Weights of a small GPT-style language model, trained from scratch on English Wikipedia.
Training: 203M tokens, 3287 steps.
Each number is 50 + 10 x the weight over its row's rms, rounded and kept within 0 to 99. Layers, rows and columns count from 0. The size before them is the row's rms in percent of the matrix's.

# q: layer 8 attention query, 128x128, rms 0.0584, rows 0-34,64-98, columns 64-127
# k: layer 8 attention key, 64x128, rms 0.0645, rows 0-34, columns 64-127
q0 109:61 44 41 44 53 45 59 65 47 52 58 38 47 47 53 59 63 47 75 34 55 63 37 39 59 56 41 52 48 38 55 51 53 40 64 52 47 53 39 46 55 48 39 37 38 58 37 35 59 61 44 36 63 50 53 41 54 52 46 52 72 55 34 62
q64 103:47 33 62 37 54 52 56 46 61 39 45 30 50 68 59 52 62 49 45 39 36 35 47 49 40 54 28 29 58 44 68 47 60 54 57 55 56 35 54 52 39 63 39 52 47 54 45 62 50 67 47 57 61 36 40 28 48 54 55 57 53 39 52 55
k0 078:40 60 54 38 59 49 33 47 38 62 42 31 51 50 47 59 61 65 49 61 68 52 47 50 52 41 58 52 49 68 50 49 45 40 43 48 66 49 69 43 56 44 48 59 61 55 39 51 44 45 48 56 52 46 57 67 36 40 77 45 50 46 50 38
q1 090:38 31 24 48 50 42 49 54 38 62 50 80 45 32 30 42 53 44 61 54 40 51 39 37 51 64 43 43 45 49 57 49 46 51 67 49 33 44 51 51 41 49 47 54 33 37 54 49 70 41 46 57 55 62 47 44 39 54 34 35 66 53 27 56
q65 083:59 49 36 42 52 54 35 41 57 63 49 36 46 61 70 50 52 45 53 44 53 59 47 34 54 35 46 46 52 37 40 46 48 28 59 41 40 63 71 36 48 58 31 64 65 49 49 78 50 62 61 52 52 44 42 51 44 54 47 65 58 35 51 54
k1 077:52 44 57 39 57 40 39 60 43 63 48 58 45 40 50 73 48 33 62 42 47 73 39 51 51 47 51 34 53 49 37 39 47 47 38 49 56 49 50 36 49 46 40 36 63 61 44 11 52 56 56 55 64 37 70 41 53 62 56 67 67 47 43 48
q2 082:50 45 35 44 50 51 62 49 51 53 41 52 41 46 51 59 60 58 55 36 37 38 53 21 64 49 27 53 60 43 49 60 48 54 50 32 45 53 61 43 59 39 40 48 61 52 43 54 51 64 50 59 58 45 68 51 47 47 40 54 62 31 67 26
q66 078:62 37 45 43 52 50 66 56 63 42 59 39 48 67 36 58 51 42 42 38 64 47 45 43 60 49 50 48 49 29 35 42 60 57 36 61 51 69 50 32 60 55 50 55 69 40 42 56 39 66 44 58 51 42 28 50 41 47 69 50 48 38 41 32
k2 087:42 75 56 50 69 37 59 77 50 61 59 42 39 60 45 46 50 44 65 34 47 48 38 66 44 46 42 42 40 64 50 44 52 51 55 58 49 49 59 49 50 39 43 55 49 57 41 62 47 40 65 23 50 54 56 43 47 35 68 64 56 54 23 45
q3 087:44 53 58 45 54 63 63 40 50 48 44 47 45 44 65 53 37 62 23 57 47 44 61 56 38 35 57 51 51 51 52 47 63 32 49 52 53 50 45 53 53 52 62 45 59 53 50 68 57 39 49 62 41 55 66 51 48 67 52 44 43 53 84 46
q67 088:56 65 44 46 48 48 55 53 41 49 57 66 29 44 46 36 59 65 54 56 53 48 55 56 65 32 33 74 47 46 48 65 46 39 54 44 66 37 35 38 61 42 47 48 42 47 52 47 55 38 55 49 47 56 55 50 49 41 37 41 52 47 55 51
k3 083:43 64 52 47 60 51 44 51 40 51 49 76 40 49 49 68 58 47 50 50 56 30 36 40 67 41 36 52 76 60 46 55 43 41 37 47 50 46 54 50 60 42 63 51 56 49 34 37 44 56 40 48 45 39 69 56 49 48 49 60 44 66 51 48
q4 091:55 41 67 53 33 52 31 43 48 53 56 50 60 30 44 49 54 30 51 54 36 50 37 51 64 56 53 48 53 38 50 61 65 53 44 41 63 36 45 52 52 42 66 43 32 41 53 34 47 32 59 49 47 58 48 71 54 38 50 74 48 44 52 61
q68 072:52 53 33 58 59 34 46 49 33 37 51 50 52 48 56 38 41 42 45 54 37 56 41 53 36 45 46 49 48 54 52 55 53 52 46 48 50 59 32 60 40 48 49 44 49 57 57 39 55 26 58 20 38 53 61 64 54 56 40 39 52 61 48 43
k4 089:40 56 50 53 48 40 54 53 75 57 55 49 52 57 45 53 54 52 51 54 31 47 63 43 47 49 55 60 35 41 48 66 54 58 55 57 45 55 31 52 38 49 48 54 50 43 43 45 54 29 33 43 43 42 45 50 66 57 47 54 47 61 44 63
q5 080:63 39 46 52 43 61 63 38 45 60 46 53 45 54 52 66 59 30 57 36 55 56 48 44 49 55 30 48 52 51 52 45 57 47 44 58 53 38 48 45 60 37 42 63 66 41 68 35 64 50 48 41 58 48 51 72 49 63 46 53 57 32 45 45
q69 078:41 26 46 51 58 57 53 40 49 47 45 44 46 42 46 55 45 35 41 45 38 59 54 49 38 52 47 34 56 43 41 37 53 41 52 61 51 49 57 58 56 58 73 53 55 55 43 48 56 48 57 50 59 64 39 54 47 52 69 62 49 55 54 39
k5 087:58 45 49 45 53 46 42 47 40 41 63 52 43 51 52 51 35 50 47 39 36 44 39 43 46 59 51 32 45 40 36 44 56 37 48 34 51 43 46 58 49 42 54 52 66 63 54 59 42 46 61 62 44 52 47 32 65 39 27 67 58 50 56 56
q6 094:50 55 60 59 32 57 54 28 56 44 58 68 50 44 47 61 50 32 43 52 58 34 46 55 44 48 65 60 54 65 49 39 61 43 59 65 50 46 66 59 50 50 50 35 32 32 53 44 58 33 64 57 58 58 49 35 45 64 49 54 42 46 48 48
q70 087:35 55 62 52 48 50 30 50 41 53 68 54 30 51 74 34 56 45 65 46 50 42 51 39 44 49 38 40 55 45 64 69 50 38 65 39 55 59 47 28 58 59 59 44 42 59 51 67 61 40 43 57 50 51 50 55 51 36 53 50 63 52 58 56
k6 095:68 56 55 64 25 54 50 59 56 48 45 75 52 48 58 54 62 47 54 52 33 64 70 49 47 53 44 47 54 38 31 61 40 36 48 44 44 31 40 66 47 54 72 38 47 36 51 43 49 66 59 53 40 49 36 48 63 51 30 44 39 64 52 58
q7 086:34 46 62 48 71 33 58 64 39 62 55 38 63 55 49 40 44 59 55 45 53 59 62 36 47 59 34 52 45 71 46 46 40 51 44 63 54 52 70 50 47 52 50 52 53 57 45 43 46 58 50 50 48 43 40 59 49 55 51 50 50 65 45 51
q71 076:55 30 55 44 54 48 58 42 51 65 61 42 61 44 52 70 44 41 49 65 49 37 53 54 49 66 50 40 57 51 29 47 56 45 32 62 51 44 60 63 43 45 51 42 34 46 51 20 40 31 48 53 45 46 44 63 40 61 50 46 53 52 47 56
k7 088:38 42 55 62 51 56 49 63 68 45 50 43 55 51 40 44 70 31 69 45 62 37 60 49 38 65 54 45 26 45 43 47 38 55 58 51 55 50 58 32 60 45 37 61 40 41 54 43 58 37 56 55 65 36 49 50 55 74 54 45 55 60 50 59
q8 112:53 35 57 42 49 58 36 38 43 62 35 43 48 38 50 39 58 41 56 43 45 22 32 42 56 47 43 62 54 50 45 56 65 39 47 42 47 45 30 23 43 61 49 41 53 59 55 54 41 62 53 44 50 44 43 55 60 43 50 45 52 53 67 45
q72 087:49 48 37 59 63 47 42 52 66 39 57 52 43 46 64 42 43 51 58 47 57 58 47 48 44 67 62 56 41 43 61 64 55 48 43 37 67 74 54 27 59 59 48 47 53 52 50 72 32 41 55 58 42 52 55 58 39 45 51 48 54 53 53 56
k8 089:60 62 56 75 58 41 65 70 67 55 64 57 58 37 60 34 44 52 54 47 53 48 63 44 60 40 50 52 38 54 50 56 31 48 54 51 51 41 44 46 57 31 59 47 37 56 50 58 50 34 40 47 39 47 67 57 69 45 63 60 54 53 57 42
q9 092:52 43 35 42 50 50 50 62 51 58 56 65 37 33 59 58 57 54 46 54 32 50 45 40 49 63 47 57 70 64 58 51 59 51 57 45 47 42 56 58 39 42 59 46 31 44 53 60 43 49 47 55 46 45 56 56 44 59 52 45 50 55 54 58
q73 097:41 46 61 56 53 47 34 48 57 51 38 60 55 52 44 66 50 38 50 55 55 50 45 62 61 61 42 54 36 47 33 48 61 52 32 40 42 49 64 43 52 30 58 45 62 41 48 48 53 44 65 50 60 45 72 56 49 19 44 51 43 46 53 55
k9 085:59 41 47 53 53 73 56 50 62 49 69 37 52 41 44 52 59 37 52 51 65 37 62 50 75 48 42 42 43 66 46 63 53 55 47 52 48 58 55 56 32 58 45 63 27 48 32 38 45 53 33 46 57 54 52 49 45 50 46 49 46 48 62 33
q10 095:49 47 56 47 53 55 48 70 42 49 43 42 60 56 44 47 29 41 55 37 46 49 39 55 66 69 59 40 57 42 40 60 56 60 56 55 48 50 37 50 43 48 48 62 70 56 57 44 43 54 54 43 57 47 69 41 65 48 45 52 48 73 38 39
q74 100:47 42 48 56 32 20 46 41 51 34 44 42 52 33 41 62 41 63 38 57 47 47 60 35 43 56 47 52 72 48 50 49 56 46 68 67 57 53 54 49 47 53 59 42 35 57 64 56 51 50 48 47 67 67 52 49 63 49 47 54 41 45 62 48
k10 099:46 56 34 37 61 49 58 36 47 41 51 42 55 57 53 56 56 33 45 57 56 66 51 59 49 45 46 61 16 51 47 36 54 42 50 45 65 52 24 59 66 46 43 43 67 45 53 38 49 47 45 51 57 49 56 39 49 40 38 52 47 64 53 65
q11 097:47 52 35 53 26 39 62 49 55 46 44 56 56 44 53 66 66 64 52 49 49 45 39 44 60 57 44 39 61 52 42 67 55 48 55 59 62 52 58 42 41 45 49 47 63 40 47 35 60 55 49 41 48 48 37 42 48 55 56 48 52 36 78 39
q75 105:64 29 54 70 57 65 53 47 55 55 38 51 40 67 50 62 47 48 57 50 59 41 57 46 51 77 59 49 51 51 51 63 62 48 57 57 67 41 60 50 58 52 49 38 62 49 36 55 68 25 49 62 43 41 51 57 53 42 60 44 64 53 41 62
k11 093:71 22 58 57 40 68 56 43 51 64 61 54 39 47 38 46 48 63 48 58 36 37 51 65 51 49 44 55 48 49 61 57 51 54 46 61 34 50 32 62 39 56 57 54 34 46 63 32 42 66 66 45 53 56 53 46 56 47 45 35 35 59 68 45
q12 098:60 51 50 43 54 57 52 32 51 49 67 46 80 57 40 42 54 44 45 49 57 42 52 42 36 46 63 56 55 44 57 52 40 57 48 59 47 47 62 56 75 40 53 43 37 60 62 50 82 42 46 56 43 52 59 39 50 46 37 46 40 49 49 60
q76 088:31 59 55 45 48 40 49 45 57 64 43 36 47 36 52 56 41 67 49 48 69 40 38 52 56 57 36 31 46 58 46 41 55 48 47 64 38 54 45 64 37 55 49 47 38 55 42 47 53 57 63 52 60 56 45 67 46 62 49 61 43 57 68 46
k12 089:41 53 42 55 53 47 51 49 40 52 47 30 69 45 47 65 34 45 64 37 48 41 65 61 52 61 49 39 54 44 39 41 48 33 50 42 52 59 28 55 46 45 41 57 63 77 50 28 48 62 52 68 53 56 68 48 48 52 55 60 67 53 48 63
q13 101:46 29 45 44 44 32 43 49 42 70 37 50 54 43 52 35 67 44 53 51 52 57 41 41 42 38 55 41 40 58 22 36 55 36 51 50 44 39 38 53 52 48 59 53 40 46 44 48 34 61 47 57 56 52 33 49 57 46 57 47 65 42 51 49
q77 087:53 53 32 65 51 57 52 60 50 40 45 29 67 43 67 56 52 55 45 50 54 50 59 42 63 59 46 58 38 47 77 45 57 40 42 36 60 55 57 51 19 54 39 41 41 47 47 48 50 40 47 60 31 47 54 41 63 63 46 37 69 47 43 39
k13 090:25 42 44 65 40 38 39 53 39 53 40 46 43 64 70 35 42 59 59 47 48 54 50 51 41 68 30 64 49 51 63 48 49 40 42 63 58 63 58 55 35 56 56 59 54 48 53 63 62 50 57 51 46 42 45 52 32 60 63 26 55 57 47 56
q14 091:37 36 31 34 54 52 49 52 45 51 52 47 39 44 56 53 55 51 62 43 47 45 51 65 52 37 32 40 48 55 52 53 58 65 53 62 43 34 55 48 56 38 43 47 34 60 39 43 62 45 59 52 40 45 68 51 35 35 22 45 51 60 47 60
q78 083:50 41 32 65 59 44 53 50 45 31 44 37 54 49 46 52 45 54 44 62 67 44 65 46 70 63 50 64 61 46 60 48 49 44 31 57 57 54 77 45 39 63 46 55 36 42 49 47 60 28 36 54 52 52 53 49 62 39 57 43 49 50 63 48
k14 083:50 63 60 54 51 28 57 47 41 50 40 46 63 60 63 38 32 63 60 57 39 37 66 41 53 67 53 34 60 40 55 24 53 26 55 60 56 52 46 53 52 33 61 52 37 50 41 49 56 53 49 44 67 54 67 37 45 65 52 42 40 49 56 66
q15 095:64 49 46 40 47 46 57 52 43 43 45 50 45 49 56 61 37 61 45 56 37 43 40 53 49 54 54 36 42 56 46 41 68 48 74 59 52 37 38 59 40 58 50 52 49 49 60 55 45 67 49 67 51 57 39 45 58 49 42 72 59 43 53 54
q79 093:62 24 41 41 54 65 58 57 51 47 36 47 62 40 34 58 37 51 39 43 37 72 48 50 46 41 76 47 52 46 42 48 50 53 37 66 62 59 68 60 55 48 50 43 39 47 46 56 45 43 60 53 41 47 44 40 52 52 47 47 55 45 35 35
k15 101:38 53 46 63 55 57 65 53 36 53 57 59 46 37 51 44 57 48 66 44 53 45 43 73 45 44 55 57 50 39 51 38 42 76 45 36 72 48 62 45 59 48 51 52 54 51 51 49 33 47 57 53 73 69 38 59 30 41 40 44 60 34 59 30
q16 087:58 49 58 54 59 66 52 63 60 53 53 49 46 47 39 29 47 53 42 22 36 53 63 59 61 43 48 57 52 56 45 32 60 60 40 52 56 57 51 37 36 36 46 44 44 48 36 44 55 39 52 45 43 52 50 48 44 45 48 43 55 35 50 23
q80 109:34 47 59 40 41 42 41 55 58 65 27 57 64 56 38 50 47 40 51 45 56 35 58 53 55 49 45 37 38 54 40 44 62 60 31 57 43 57 39 56 49 37 46 40 63 44 63 52 56 47 57 41 58 48 55 28 53 54 54 69 57 61 46 66
k16 106:45 38 40 55 49 25 42 54 37 46 53 31 40 57 41 47 44 49 63 45 41 44 49 46 60 51 56 38 54 56 34 34 59 55 51 53 63 39 51 56 56 31 44 46 53 55 50 66 48 69 55 53 59 61 53 40 36 38 61 39 59 42 56 31
q17 090:36 48 68 45 31 48 52 40 37 60 53 53 52 48 62 58 38 39 58 55 68 40 68 65 43 52 62 58 44 42 68 54 52 77 60 51 34 49 48 43 46 47 38 59 70 47 44 34 35 64 56 32 54 36 61 54 46 57 41 47 52 55 29 72
q81 098:50 55 52 52 49 42 37 42 49 51 44 54 41 40 39 51 47 46 65 56 59 69 49 50 40 55 50 48 37 55 53 43 34 44 46 45 50 52 43 36 64 51 52 68 73 40 59 61 39 61 31 39 54 46 47 59 43 42 37 57 44 52 49 53
k17 101:51 49 49 41 59 38 35 40 52 50 68 43 63 47 51 49 62 39 43 55 52 66 38 38 49 51 37 56 39 47 35 42 67 43 35 42 34 56 62 61 55 33 39 48 54 44 62 53 56 50 43 50 17 64 47 40 42 57 37 56 43 54 39 57
q18 093:62 57 41 63 52 50 50 61 74 40 62 43 47 50 71 60 54 54 42 43 47 59 52 57 57 56 55 65 57 43 75 65 49 50 51 46 61 61 67 43 53 40 36 50 41 68 50 57 66 50 50 39 40 46 54 53 51 41 37 36 44 37 57 58
q82 108:53 72 67 55 41 43 57 60 54 59 27 47 35 43 39 49 41 39 50 49 58 56 51 43 56 53 37 60 45 66 34 65 60 56 41 42 49 53 67 52 49 53 39 60 51 55 54 43 52 48 35 33 63 48 60 47 62 36 63 63 52 65 64 51
k18 095:37 38 64 52 47 58 44 46 52 28 74 41 59 63 57 41 41 62 56 50 62 56 57 51 52 33 46 69 35 66 63 42 48 38 59 48 53 47 56 39 51 44 63 54 44 43 48 48 44 48 73 57 45 51 33 64 53 60 53 54 36 45 44 56
q19 089:44 58 63 52 54 37 40 66 51 45 40 59 48 63 46 53 58 23 43 46 64 57 42 40 49 55 62 62 38 54 38 46 62 66 41 61 32 43 43 62 70 40 56 50 42 52 51 34 43 51 68 56 47 55 57 46 40 36 47 57 53 57 54 55
q83 092:56 34 35 36 53 41 54 51 52 51 40 58 59 42 33 61 48 55 57 50 35 48 57 64 34 52 63 60 61 60 38 37 29 46 52 38 47 23 79 55 52 48 58 43 51 55 66 54 53 69 45 37 57 37 61 44 45 35 59 55 36 54 51 43
k19 098:40 49 56 53 54 51 44 43 48 39 61 45 43 55 56 47 71 58 45 42 48 53 59 60 43 52 22 48 53 57 43 49 35 46 53 61 46 59 47 50 53 63 34 54 60 66 46 44 41 43 62 44 73 43 33 55 36 59 44 71 60 40 56 56
q20 084:30 47 33 50 47 26 55 55 44 49 60 39 61 65 38 44 75 30 48 40 50 60 53 41 59 54 44 49 44 64 68 49 45 51 56 77 57 41 44 55 39 52 61 39 43 65 39 52 37 46 53 53 31 53 26 49 76 66 47 48 32 51 59 56
q84 117:47 62 61 57 66 45 47 31 49 38 57 49 52 43 56 48 69 60 35 35 46 57 55 71 43 53 48 53 52 48 25 51 44 63 51 43 67 50 48 59 52 50 49 58 61 43 45 44 46 47 54 49 57 46 59 44 63 41 59 48 50 53 65 46
k20 090:42 43 34 33 29 63 63 48 61 64 58 28 56 47 63 58 30 37 42 38 51 41 35 48 66 46 46 33 61 53 45 45 56 33 27 44 55 35 52 37 57 64 46 37 39 40 42 45 42 51 62 33 61 37 55 36 47 68 50 52 48 70 45 60
q21 099:55 59 45 28 61 50 55 50 60 38 50 63 37 41 33 60 64 46 56 58 46 63 47 49 37 65 54 61 49 41 34 46 63 53 58 44 47 51 45 48 55 62 55 57 41 57 45 33 62 48 36 71 38 50 60 57 49 47 48 42 63 62 50 63
q85 104:50 35 46 60 53 35 58 67 47 37 40 52 59 51 52 49 67 39 68 59 54 34 73 55 42 60 42 45 43 42 43 44 48 44 45 50 49 36 40 47 57 59 46 52 56 41 56 48 49 54 46 50 76 41 40 51 48 37 70 75 40 45 65 59
k21 092:50 41 53 46 44 57 45 54 52 44 40 41 40 59 45 34 61 47 31 64 57 55 58 59 48 41 43 51 34 49 49 48 48 42 49 60 51 57 38 66 55 39 50 60 44 39 57 44 47 57 41 36 55 63 46 46 53 63 49 58 35 64 46 49
q22 082:61 55 54 32 39 50 50 58 47 57 55 32 55 44 45 27 57 38 51 49 62 35 36 47 46 59 29 36 68 45 40 35 51 57 38 38 46 63 56 57 57 36 41 56 51 49 53 44 55 51 62 42 50 61 53 48 52 54 46 55 59 51 51 53
q86 103:35 52 50 71 53 38 48 51 49 50 36 49 48 50 51 59 72 57 52 48 33 48 48 49 51 32 42 46 56 56 58 37 42 50 40 57 43 47 43 58 54 55 54 61 57 54 66 38 33 34 59 61 48 41 46 29 27 28 40 47 34 47 65 51
k22 108:37 54 52 52 63 43 53 64 43 57 51 51 70 56 33 39 45 71 41 36 38 57 53 40 64 61 52 34 39 49 34 47 50 38 44 45 56 44 47 66 49 61 39 48 50 53 57 46 62 56 48 55 82 48 59 59 47 40 29 39 52 38 39 55
q23 083:40 46 42 38 65 26 49 72 45 52 55 50 70 58 56 41 38 43 41 56 54 39 40 38 32 48 40 56 52 53 50 58 44 44 51 49 42 48 59 58 56 59 55 42 62 51 53 43 56 55 59 61 44 45 54 60 43 42 44 42 59 55 46 57
q87 104:64 47 40 52 44 47 54 42 37 34 56 43 68 38 55 49 33 39 61 42 43 62 41 44 27 48 45 54 46 46 56 50 40 37 55 38 34 56 59 44 44 60 56 56 48 50 54 55 53 69 48 56 28 56 43 44 28 49 47 55 49 57 66 66
k23 083:31 68 58 54 30 54 49 55 60 54 57 41 65 57 55 62 48 47 50 59 59 58 77 35 61 38 42 52 47 34 54 41 42 58 73 57 51 51 52 46 54 54 48 37 56 54 43 40 45 50 48 47 60 31 36 51 64 51 47 42 32 48 51 61
q24 076:42 54 50 40 57 55 45 49 50 61 36 45 51 65 50 40 60 60 51 45 67 38 26 50 56 59 49 37 41 50 27 44 45 46 64 54 57 48 57 65 56 47 52 60 56 39 41 48 38 44 47 38 49 48 39 62 71 65 52 73 35 58 48 53
q88 121:63 34 49 53 34 49 34 72 49 63 36 42 36 40 65 63 72 58 60 47 36 40 50 37 44 32 30 31 32 64 44 56 53 30 54 55 55 46 47 50 41 71 42 64 40 68 42 64 33 49 50 53 58 37 47 62 53 55 53 51 43 47 52 38
k24 104:52 48 35 53 41 69 44 58 57 49 44 59 49 42 40 52 48 47 27 56 54 53 68 52 57 45 48 42 32 44 55 59 35 44 39 43 34 31 63 50 43 61 61 35 46 37 40 70 63 54 48 43 47 37 41 45 47 46 36 50 43 55 47 65
q25 094:61 68 66 49 52 53 64 36 45 38 48 44 37 39 44 38 44 36 43 50 47 43 44 58 52 37 45 54 49 50 48 48 69 66 49 43 48 44 55 44 47 36 63 45 45 48 40 68 53 43 48 47 29 30 47 59 58 51 56 56 47 51 66 35
q89 112:50 58 40 59 46 66 50 54 41 58 37 60 48 49 57 58 52 64 67 52 57 40 41 67 53 49 45 61 45 53 44 52 50 33 56 47 44 37 74 58 34 48 50 38 48 52 41 49 48 44 52 38 49 39 18 63 71 45 48 47 55 45 63 49
k25 097:60 58 28 65 36 49 38 61 64 59 58 50 37 55 58 34 55 64 55 51 57 50 42 52 43 54 43 60 51 53 56 72 46 67 58 45 51 52 46 49 56 38 51 66 51 37 43 59 45 44 70 57 64 68 42 61 44 34 50 65 44 43 55 46
q26 090:37 38 56 41 37 47 61 57 52 60 58 43 50 64 55 63 62 63 42 38 37 46 24 49 55 27 52 51 68 58 44 53 66 64 63 54 56 35 54 64 51 34 55 55 38 51 39 33 48 56 56 46 56 24 52 66 43 44 45 46 59 42 61 60
q90 121:50 47 33 43 42 49 39 50 53 55 58 48 64 51 50 56 60 41 44 50 58 30 50 48 40 42 12 36 62 56 40 50 64 64 27 52 48 53 51 54 45 45 43 38 58 59 48 65 55 65 64 56 47 61 51 50 37 43 39 54 40 48 52 40
k26 112:71 46 34 58 53 41 42 62 41 56 76 50 55 60 41 41 65 37 57 50 58 43 58 45 54 59 45 46 56 44 59 40 38 50 43 56 53 59 46 56 54 30 42 48 56 50 43 48 56 63 50 47 61 69 41 54 30 53 38 45 55 42 52 40
q27 077:48 40 58 75 58 48 63 44 62 50 54 51 59 18 57 69 52 46 55 63 56 35 43 55 61 44 56 46 46 63 58 37 39 54 48 57 69 50 49 55 49 36 44 46 28 29 56 43 37 59 48 55 60 62 49 56 42 55 50 57 50 37 45 48
q91 113:54 49 55 36 42 66 59 59 51 40 52 59 53 54 51 58 46 53 57 54 46 56 41 59 49 47 46 40 45 45 46 50 60 31 62 85 60 53 57 49 52 49 65 55 62 51 31 56 42 54 53 43 62 60 43 61 55 73 31 49 70 43 50 57
k27 104:59 30 41 42 52 47 43 60 39 47 51 57 34 46 46 35 50 37 36 55 55 37 46 67 48 54 54 49 57 63 62 43 50 60 49 40 57 43 51 40 51 64 63 42 56 66 49 52 63 50 48 57 36 41 46 55 48 44 61 48 54 53 59 60
q28 079:58 47 68 57 40 57 70 35 41 62 53 44 48 54 55 49 44 57 41 39 53 43 51 50 48 34 23 51 48 53 36 45 39 53 32 52 45 54 34 50 43 45 51 33 48 58 68 47 51 62 41 42 45 60 42 53 55 46 44 39 46 53 37 47
q92 116:42 44 42 51 62 39 54 40 48 52 52 40 69 68 63 59 52 46 47 85 71 54 60 46 54 41 49 55 36 49 49 54 52 43 36 45 50 53 52 54 44 56 50 50 51 37 41 51 37 55 45 46 40 42 33 57 44 50 34 66 59 37 49 58
k28 101:44 41 43 57 44 44 48 47 44 38 49 42 42 46 33 42 41 38 51 29 59 58 37 35 47 36 61 58 61 51 61 55 50 51 47 38 47 33 32 30 53 71 54 34 49 40 46 67 39 54 42 59 26 46 58 52 63 50 54 51 48 55 45 42
q29 088:45 40 26 62 54 55 55 53 55 56 58 44 47 51 70 59 50 59 43 50 30 40 47 74 37 43 69 57 44 54 52 50 74 35 34 57 54 54 39 52 45 57 39 39 50 41 57 49 64 63 52 51 52 56 56 64 53 55 61 42 50 42 66 49
q93 121:42 40 49 56 63 43 47 35 60 44 56 26 56 46 51 51 41 60 45 45 63 54 60 54 42 42 57 50 44 58 57 46 59 47 55 55 49 51 54 51 54 55 54 44 40 47 52 58 56 44 50 33 60 60 60 31 43 31 46 59 60 37 65 40
k29 109:44 36 56 38 53 40 64 69 42 24 46 45 46 57 54 56 60 52 41 59 66 50 42 45 72 42 47 46 43 31 50 53 57 44 60 50 44 63 52 56 67 54 59 32 68 49 57 40 53 54 35 44 67 47 46 58 58 53 36 58 68 31 44 44
q30 083:45 52 30 56 65 58 50 52 60 53 41 37 52 56 50 42 53 45 71 37 61 50 52 47 50 35 47 43 48 45 54 52 52 52 54 55 30 54 44 32 40 61 56 47 50 58 56 48 57 49 51 66 54 47 39 36 55 73 22 52 63 75 57 74
q94 124:29 32 49 49 56 60 36 46 37 67 44 50 38 36 56 57 55 59 60 60 41 39 33 31 46 44 52 41 41 47 49 41 62 38 50 47 55 43 54 69 55 56 46 24 56 35 42 55 48 55 40 47 50 60 32 35 66 50 59 45 59 46 44 52
k30 105:34 43 48 50 63 48 41 33 70 54 39 60 33 49 35 51 41 49 56 56 56 53 41 67 51 56 58 60 48 48 62 52 37 77 44 68 31 49 52 40 58 45 71 44 39 42 46 53 56 45 57 44 47 47 57 56 50 36 75 58 68 62 52 48
q31 101:54 59 49 39 49 46 41 35 37 50 41 41 40 38 47 49 36 32 40 67 57 60 62 52 64 56 56 55 52 68 47 50 44 50 50 65 47 46 30 60 50 64 38 51 51 53 38 49 53 56 43 49 51 72 31 52 68 45 40 41 47 50 40 63
q95 106:46 43 49 39 28 48 57 60 40 58 41 46 50 53 37 56 47 37 61 29 59 36 50 57 43 36 45 42 35 45 61 51 61 62 36 38 64 46 58 49 40 69 57 42 55 62 32 75 63 54 56 37 57 47 55 53 44 48 52 46 39 57 52 58
k31 112:44 37 17 41 43 50 42 68 55 55 43 54 46 57 42 54 39 43 45 66 43 36 45 50 54 44 55 46 49 50 62 47 52 51 28 49 38 45 59 57 40 45 59 36 45 55 49 50 54 56 44 64 38 61 36 48 59 53 48 59 44 64 52 53
q32 086:40 71 44 53 63 44 48 45 46 45 58 48 59 39 47 51 40 30 39 56 54 57 54 67 41 41 56 58 43 38 53 57 36 54 49 46 64 55 48 49 43 47 39 48 53 47 46 50 28 53 44 51 40 40 37 57 42 66 40 51 43 49 37 61
q96 117:68 65 37 61 48 49 52 30 56 47 73 55 60 41 63 68 48 74 44 50 67 58 59 51 48 28 50 47 67 29 52 37 67 67 55 51 50 46 38 58 33 56 47 69 46 44 44 47 63 47 51 65 45 64 49 36 52 54 51 60 52 30 45 47
k32 098:60 50 59 42 61 40 71 72 62 43 54 47 35 38 57 45 71 41 52 36 33 51 51 46 46 45 71 53 48 47 65 58 47 46 33 48 57 41 62 58 53 68 58 49 45 36 50 63 65 50 56 53 38 64 53 34 56 46 56 50 63 50 49 60
q33 090:67 60 37 63 57 70 35 47 43 48 45 58 52 76 45 58 48 53 59 61 33 51 46 55 65 48 62 61 56 68 49 49 34 57 46 38 46 68 51 53 31 53 56 44 59 42 52 67 43 52 41 53 55 44 60 66 60 47 54 56 37 45 42 42
q97 127:43 61 46 63 52 57 34 46 54 37 56 67 49 65 33 39 49 74 61 38 64 42 45 44 54 46 46 66 59 48 42 52 62 38 39 47 41 55 45 29 43 61 45 56 43 59 59 45 50 58 48 23 23 40 52 41 52 44 49 47 50 55 50 08
k33 113:39 45 61 55 65 41 42 53 60 33 53 54 54 72 37 68 51 40 39 44 51 40 61 65 48 54 59 58 55 61 53 58 33 58 41 50 52 53 38 46 49 55 57 40 51 46 57 69 55 46 49 73 48 36 38 46 62 58 62 48 40 52 61 41
q34 090:44 38 42 40 43 50 40 49 50 57 46 44 53 36 42 44 37 52 58 54 62 48 50 56 53 38 44 58 65 35 54 55 41 66 40 63 70 53 54 62 65 72 36 70 39 42 47 48 49 44 72 48 55 46 52 45 66 38 54 39 23 46 50 57
q98 122:54 56 45 45 47 43 41 44 64 59 60 49 44 68 41 52 43 61 48 56 33 60 35 44 62 55 62 43 62 35 48 61 49 56 65 48 57 38 65 57 32 42 65 30 60 52 59 46 68 51 51 45 37 49 38 55 58 42 61 51 49 62 32 52
k34 108:52 65 56 49 62 49 68 29 60 63 49 49 45 55 42 45 44 63 61 37 42 44 45 45 60 59 56 44 56 49 67 59 60 57 49 47 48 38 69 28 56 43 54 32 58 59 64 50 61 59 59 38 44 44 44 49 49 54 33 45 62 42 59 62